Part of a small language model's weights.
Size: 9 layers, width 256, 6 heads of 32 (2 for keys and values), MLP 1024 squared ReLU, vocabulary 2048.
Training: a variant of SOAP for these matrices, 321M tokens, 4900 steps.
Each number is 500 + 50 x the weight over its row's rms, rounded and kept within 0 to 999. Layers, rows and columns count from 0. Numbers have three digits each. The size before them is the row's rms in percent of the matrix's.

# layer 2 attention value, 64x256, rms 0.0414, rows 40-63, columns 0-63
074:520581469527447538501469390458481434488523488429541470469565461481543466511449513590428467509407572507420523437501599499465437558521548444414400457442476552510484563552526510486491551545493499
086:470520484620427458512544458503515443452583465556521499505547565465417452525499504504575488470429534658466493547588570597592487547484432411542490520436467601417465499493489520531496524405494515
087:442496450466502440409498516620495488567532454532457508585559450448466406458439615547507448548503465525484522594454490471498522446531550460565495513576474567524502510439499555482531429480461388
088:518534505380557519533483503605504489498523431534469504490569516485568435521547577516548482506480521458585495574622448512632430485532466587552534549456514430484526482554448525439478476439505479
078:562652508517514581523577473548510586457466572516423520529500478430460491528466581475405444518507508494513558466500507506573533588555461560444454504456472529567560531448413499569516444482482438
092:510431475376506575544526566549461496515529443470444409548563574373614487435489591516476502461512561467490491532574519479455562416538514574466520424460417476560515532487437572512500481564454478
083:543505501531447416419532499547502394488478459499575646499501511479531418517488506438513518459531471517445445501527502455519560600410436489411460541501498509503454454475479488422550520604548536
092:441526539485521480470531470560454592576434524453443523355429552504525536556475503535572407415486418473533494533445525506496470552451538566464586509478490540435476489479472573404429528526564448
090:537524555477532538533434533614517567382457461546514440499396596491555494434509545542506529461522490478493624479436585537539472500521417538498552547489428397445421530461539478419538508551438455
090:475481580369531530381512595533415519493359496545603502428539592423471468526506604519541434560568515489491495412549511527395571413500489510420517499490514517459485530537472538545448495582462542
073:494550533370519462539488461576510509455487516501504461607502490431536486530448473636508407625450472372562529474506494451479611512558462446476553591501496506552503461535569464478430494551523541
079:453465456620408491534473443498561449482514563533525458519503547620516409519497431604562530566549452556560536640502535432477535582552520460513431501526613595476492545494558550550539510501522500
096:446508530420436492498506528502473431424433462434470545433581427439586580483636428552388472563499469474547496465464465560438486444505467442476423477459537619480376589445592466498526483522615535
083:440405519484504533503510587490477453531533574410545436439568482468544577448445541469424439534449583484604461470547456540467553453428447453592481563535575550533498555535449449447490432531455417
077:513535478605459509469535458504468532538528449530371493538474551551483479501523480418500542537491506412456628488569545558532620429561478504471488577537489491477434595568516500510421507523547484
078:517384381516501462462470489477501451432541368533488448503546414503569449375442500459479536373430545552551501493478476518487468601438535494481506545422524517505482551448495520556546370587533484
082:531595405541578490538648435464407538558531523495491484472482536594566415548451494481510527517474555484540532488493569486426444504607487593462440498450425514463532506459464375485501535520510486
084:581479425419549525549516427432458453494440538400504473500450528564532570511501632487483519472559470566534516444564480478533380492520374598525520473478483455472609419547523473449594469494526468
074:432519496560573460550493463471559543557564448530535562542446450505501433542510468499549520495517449424458504507432490467500529445481441607507512507564476454479416492441513477499468514391493515
078:471472499539436489588458468499475450476477476423525520532486509466452510482496498501443508546559411433541397420495465489467459530456423484477521532429527539525430440510549469442457498498524583
075:473514509461486436420459475462476513639501429537538499546433532563597516495547555567592552434606567593426528427483521501507480563586497495509407478420560547486488556460517476421525480573528456
078:373491541483359555452435397548488546484591486505495538585449451458432533523499490411368503517577443523492547490553474521422449596520438463550468446497489526499433541562515497562533484564620561
075:476421554493446496469598569471477499461551429521477548538525423491434519513480485477473594425441517526474549562491475507480476512400536520457554549418514544439512509525518452496503484476450511
078:469470542601445524425488527481418441545520541480409484499515444447560547388565466444499532452471501469451453515455514487546511447507498466418471515583513556585498469516452458474531504512520526
# layer 2 attention output (transposed), 192x256, rms 0.0513, rows 104-127,136-159,168-191, columns 0-63
072:539449478548488516410470525526539565471499479483425502533527453428534570529619468467468593445571506463479482541501456509472443463436551500586446577499468616529454478584540508561514465560537461
095:469485556469550578539551444451506523495508489473453422559474514506531460513543473507517532499510381497556475476460489520461521523508507540499646459481540511580450520487560558484447515473603446
078:422492456663507483534513510410591480500436502590423511376486426436441528453544445488498493508562454434449522527476523463466594590533498470503493487485495514439477545603519491564480504517622441
074:505523517451478483474459537452379454599552507527599507526449587476576547495517545472507435542454511524433566445508490417513645485472589505407508435465485395533551475509508568575494519503506504
071:455462462565519493567477602471577434496515581545517509604524581534574475483431517529524479456501541461471548476518498491457459360568562451537507509485445480515397608506480508415471607451525535
080:488519549455446503402500441484536418536565462542490499527479420536518468504525442469522522458443458486534472548575529565511538442586553491579443527548577555564446469492594444501534508516524455
081:466483504454508472499487519428512501526544567496496494469485570569505443519553480573579480509520428474505506594403568528575472534582453506489458494563514595514522509568491473533543443501499440
078:456480449425558532568434518472474422502541473515571538590533435571520373530537580405453544557446524487515490479534528638501489538483471478502518491509539518530504568474458551570580529542488527
084:509449452474495574513558508472553506536490463374441496581532594458463459513500555513495352462509557530543476419441506566487584462533468482548475451556546462550543479539500508578421480475502546
087:562534495531503445487520462476531474448435535434510464406472492540454400508546524464508457392631490494530559538517497439528471478538401497489471587546507470529442563525419536550532542416489491
076:567517424502557604471566465447436514401529526453567446472502451437498444508546469512524469370477454493508388523492506518544466447467448502520482482515456535547541557449437506553601552518568540
082:516594496450570498465485427469533506450544428536509445481407550472521537474474509563487507417500439552472522417579520549489440422431500542557468484549513590522532509508480492555472515511534552
087:551432395623532537562518488452562450429529499445531425493535467521448492535530553452517487483565521549551477465561565491498525529493457505518509548598511443564563548490532565518468565548450515
080:494547394578569518444529530513554529503482516566458535510433508508432456488503570516472453496531415519499504503546493541509483506436555534448528473501407497447501499418434469454491594465434563
069:563451390444628515509484425429508564505475556432518496503511560490555552517523586496516509405433573597404482439558508511457578539523512545516574462440593515585383464485531478512504491490509449
090:476515533494543474533594608524507441541465505502565469450520530514436462625449494562515384421537396501419506564424514475510499504539509490462570483541435466497489471502496463507460580564429417
086:494487551439414456526479591513519551442567551519471503565421515489495536524515466514502518558505527523483536491504514462524443476423526472430517484428596483459442551539626528608455433468554429
091:465446587499443427608482521569500505478513549559567520474536541496557488402537473455548548536529488532572538589479564457502538544464510483557464466410429468526516505494560520471571552521511519
084:504528540506355495537468591499462477587479452551516542492497513520514554460459541462454533536530494551540482585458629496569489544562583481574524544449557515526528506522484488591576528549477485
079:446504473427554507374510491478485500528452502447445434517505519445468517530518541507564490488562641524437484526464425521555576426555510469538439530468549517448583613573514576465568451588488501
078:434518460599604507513525588553499529485443519478527550498468480370421438565511457511562535521530490440508531518501453449471528365569530493421569462498443475477396442531501561528441515515404524
087:634589466537522546566494463488423404467477500401502463517531457560531509541580536527566458504376465433553537475473514564565476435565499468530520495517460483398499562439436477485487454531482457
084:555603497568472389524502498533488515531540459528514527617421527489509532466591505454433461524546403499543516464492498439556490528512506489512456498452534511560516514467504517530567546441583628
087:530421451466464617519406485439490442440587484499492633509468513610477472457445540480488499543479481547498553443505456504541498579500553547552590484458465481591518480574498533555448568553573524
098:445503524381543463542461619482424537526568478572556515418476599573458481438512513407538514554381480413522432562547550521425387525401531526556484449573498437539542479480437464490532491503398479
095:533521490486443430528466484572407438552503481502509452557589462431476530528422522469445473467575533397503457507440474527489531437484490536511471438506464474434498396425445553517427469616492563
093:552498539434516515588554433471512547556523502466502494483552558598513492525530503500569460504481573529487540404560593480530543502451508501485515536509537476465583477440471497462549589457444577
095:546532479507511496477467426514495564504409550487456514598512532533433447504465408519478557500670438474513556477455502519449492479530434421451420435586585569474476481541518508463481526501558458
094:513464600526451467409477480505381464510497457397457525481573486451532449593507491479511523488524455490505378498432510430585463485506455591493507527529515488489561399483538451489564494477512475
091:455520508562431434562459566604478557523420572521503575411446546515472493493494485537510517528487529488466531468444496493524473520469524482432515524480490449416501473584448530529558546422544514
096:438478513483455496444442539567517528434574497431437480491484447537568478418457488480471542546467552489478521465510442535476523440417544497547496495424557465488492537465610438483516498470477556
097:557594431453480543510462446481491531494589455557462432476586558474566540458478484530474470510447496441439534478530502567562495411446494476522451480492574521514588588535599395489526464401487521
100:425525447509541502437469487527496419484483467479519560446567433540494501549559442434502516381515455565519490552590471457597508551479538554466518513529472470585563487497516496469447439419457510
097:389562529522477470509419517456496554458618374535437510657466405461532569437495477558493540556411514511480520527517497570528538532452549495509555503467558569525463505381622432526461488550544465
086:426509427564448387499530500472471507502473523530542418468557500496433542486408513473481596515526445591519489566505517524452435532511540386547489418475422530493558539541521490489544445521457469
099:505440470499563540504462490515497505527422553388445532460504475495418574657594460520476515513564510525452485477498534510508555529505400418495477633490482462403533454504570552399518402459496534
095:504529554491437459433482505525430604482483436440480489526388514422416492553476518545441542493467472491428485441444512483565436486528466617497539511523492537450557414539432546444500380565455512
093:532508549525476489549486553545501483526469497571627508422534458547566529478407473526578499442487439518517580516491524499438594558558456526454483517577488486552530531481565572563474454448566457
096:438582572532462402485527498564575465480492504512617577560496473519442550436464488515532524561458483473479462595545449459486464581500498454428469376466475463569608564509460543465544549541521569
098:476561519558493483510543544491461506499544478515427453496444475398480457548512536532579492593574490508499431494481436345468508411513511566511505472476539466438517522507505577399563500528611562
084:516439526603455510503504552573517533565525526574482506425523542473504431463520553410477428436411457482505495554502513539505540502446517475601570501563431519590498524445462538580439476413450466
096:493465519557492585481435466490568510455530449560522581515426445572555483482445453572505478465465541519420586449488488522459590446559467508459446523470521538523394511544498563565393527461515503
092:577391485539514552512653452452527503395460566505497416486433460457476516510561510518572509500514556519494532431591438489471438504474473482509485421543503521527512509491487422405558524440533592
092:587550546590489504506516531504512523444504484464609460517468456552565484515421461433465465485496511573426469562599540442464422515511538546583525426614479519506516464466484391435475424522508457
096:489474491483489505455499590467585530480566504541410501489553506438450611456450470468455531460469480445484456555378436506612465508432501481612596532579480420503599512483519538459509478475459547
086:477467467497627429475535535492615514425522442565482469423500447453542521479374488412470515423535457490508443522490528386473510448517467550486433439591465465545537459419576447539499467555476527
090:547505518424458531590503396526535530513461518498535450448531556491529489440413484473530496513569552460459517412393421397501493508446519548466502505576531517528495520506520571515449523521485486
092:523576542540556391536466560597494468450545470506426504393481533489479515527547528514543474553530527593569507461586541557387534618484536556528499514480490466418402514461514492456434485499465428
080:451473502512489522557527493538548554536475551571551453432571473500452410607509569522535525455606475525552592526460504412618524507476422507442543540362501518487505520444512560470477465503508539
083:491525508465521606471405537512511581559531509483491582462439568602595521431467495471392432455574555404469512429428446450466559496526475448506480483580530426581502465511557467535516571487429480
088:529560492475488605522341453572496491407513541456504513534491545491506478461520472473494470517499506531575381478506496562502466504534507528508498477482498439558482438532522437494456478522447472
090:437516480584437492493543498495540534491453514559508494578516540481420548529467468419563446527445544572494437387482522537484582494520468528515450541489493532530505489415501449623472463510490545
077:464307508442452427514442542560483558569621531542529465486434540555508541389542423537512518466509371508486421456435454471512430519481565426524521441450546510464487495584501455481447455483541516
091:518444481625499482483463544501489464489530504453521515541538520579435560583537371441549495530519467487477440513472491574463400498473497478524481507490429509531576484499500498554446487446541543
083:510498449519573528541471516433500586474500529491456342387509404428482573559483576496521464450469469580560531503535477454453460394554527473541525409518526467513387461449518547527555576534499423
083:607498518515501513480587519476514455407453437497530369479516519443387515550474462548459500484571417557523418637516526388569562512469463411514469419507461465505504485506450509499538496580450511
079:505542432548483436460689522453485534466564525585558506519487466473426525575560490515563477606541515518407445554473540430448477460586464450471465543510527619459531433608519495558524522508584505
080:539456561558465517588440574562497540475493527544454507552489521536512536518506425470436583549533514484501491440538521490507426486470576517474419463499457577528523413466532601555460444525503501
078:508434568534533575525420464457422439562496364537533607462486585510535512532498528358499539505551456541490478505520586523516474472533406534539537441499452550544562452408481550457473552467569510
077:527527499480466437468469582550492483557497427549463508426471513534627428537496554441455405477435518435452439496506452520434435459498517521506625489469426497576518521491466441454559528504457448
101:446521546481467562579448493457503465564455506585577524535478488453616511532457454450574507445444450507468530574530435455476527542518537504531535443461511562490476517537554552492544475423546408
080:523418657464449486449492500502465533414512408550506551518447476522495453469534530519484576490525509462451484526524497468420439559455459497481473504473366433534444385572503489584581528489526582
081:433508558426562595520502526477432430537451514420519449420452461469609493433520559537478425486515449481611491478465476451519373498463481488501574542556398436491571488401415512477472505430486487
080:518518531463441514455484458460542536573517523429509634517486505573502564490514533488449459450569567386467498511450508546561599541531473471512444538497556489501573428476599492482468460464405544
083:544480496518470481449410479570532567475450466489538450489573465579468537569521503569476470440428570559511515470491382534534457441495539523487445528561546514513555498442421608487607487523480554
083:466424503521417503458488595522441516507544454555413464439570444469448501491613469435506510523384485462512420550518494585479505525367589500441565558554523548449538595458488473596422497425457493
079:454550437462427498452414451488500517428501417450530479457564556460482538545499522532418523520548459545467481448494524601440525608522524421554492556410442443496533446625437466473527510493456537
076:477448406479456466466512483548651548570501545590459531424488518475544531474435515569450420468427553492509573495537479503509577489386514505491538456444464547470553462488465455479523545510441521
077:577499618522368511529555490490417429368492458493471534506546497494567448453435573451484445517430472491504470575477529421406544503433461571425508496538556469482535524476442472601530530547450474
082:479486447481452558614527484455521473584502530518479486558500558540540485355444600499552527499437534457532475493440485523489390508459555516534509504451470490547465459430525576473585538416462425
079:501564530501503467509569534510558438562473561428510518439519441522528458527472482527613470549495506509510519488519596515483518522613466496599477449570490511486389418447496555492438502531410471
079:505493541456528484534558440572478552524452449546525545560476525504488459555533504459573461566578501452535460583512551537483441497451484450455444544503483513476511489482506551516609481445510510
# layer 2 MLP up, 1024x256, rms 0.0591, rows 0-1, columns 0-63
083:565523407578518403443456460598497401516464479418546519557457475450465539527452523520576435396497494522519504526574464550433557470570463502496494520552421557530510433538536513449495549542474557
106:458543417477455546437461444525428456569439462545583405562544412448431479534435556480489527474603593454501445502559481541455401562566424552509413509565442602538539419398499515502460479500436528
# layer 2 MLP down (transposed), 1024x256, rms 0.0591, rows 0-1, columns 0-63
097:479429538485521634493504491528441429545489525542602593439417502518456496491528393583480526571588461505523562547447503445571462491533611519516411486505520475466524541536574575525496425490552494
100:529458540448450531534535467520527429486544504454434561466532463573453460354455416410487474492562462514487517409520489485488579521482532609507457566471542431549589569497520465544473480539470443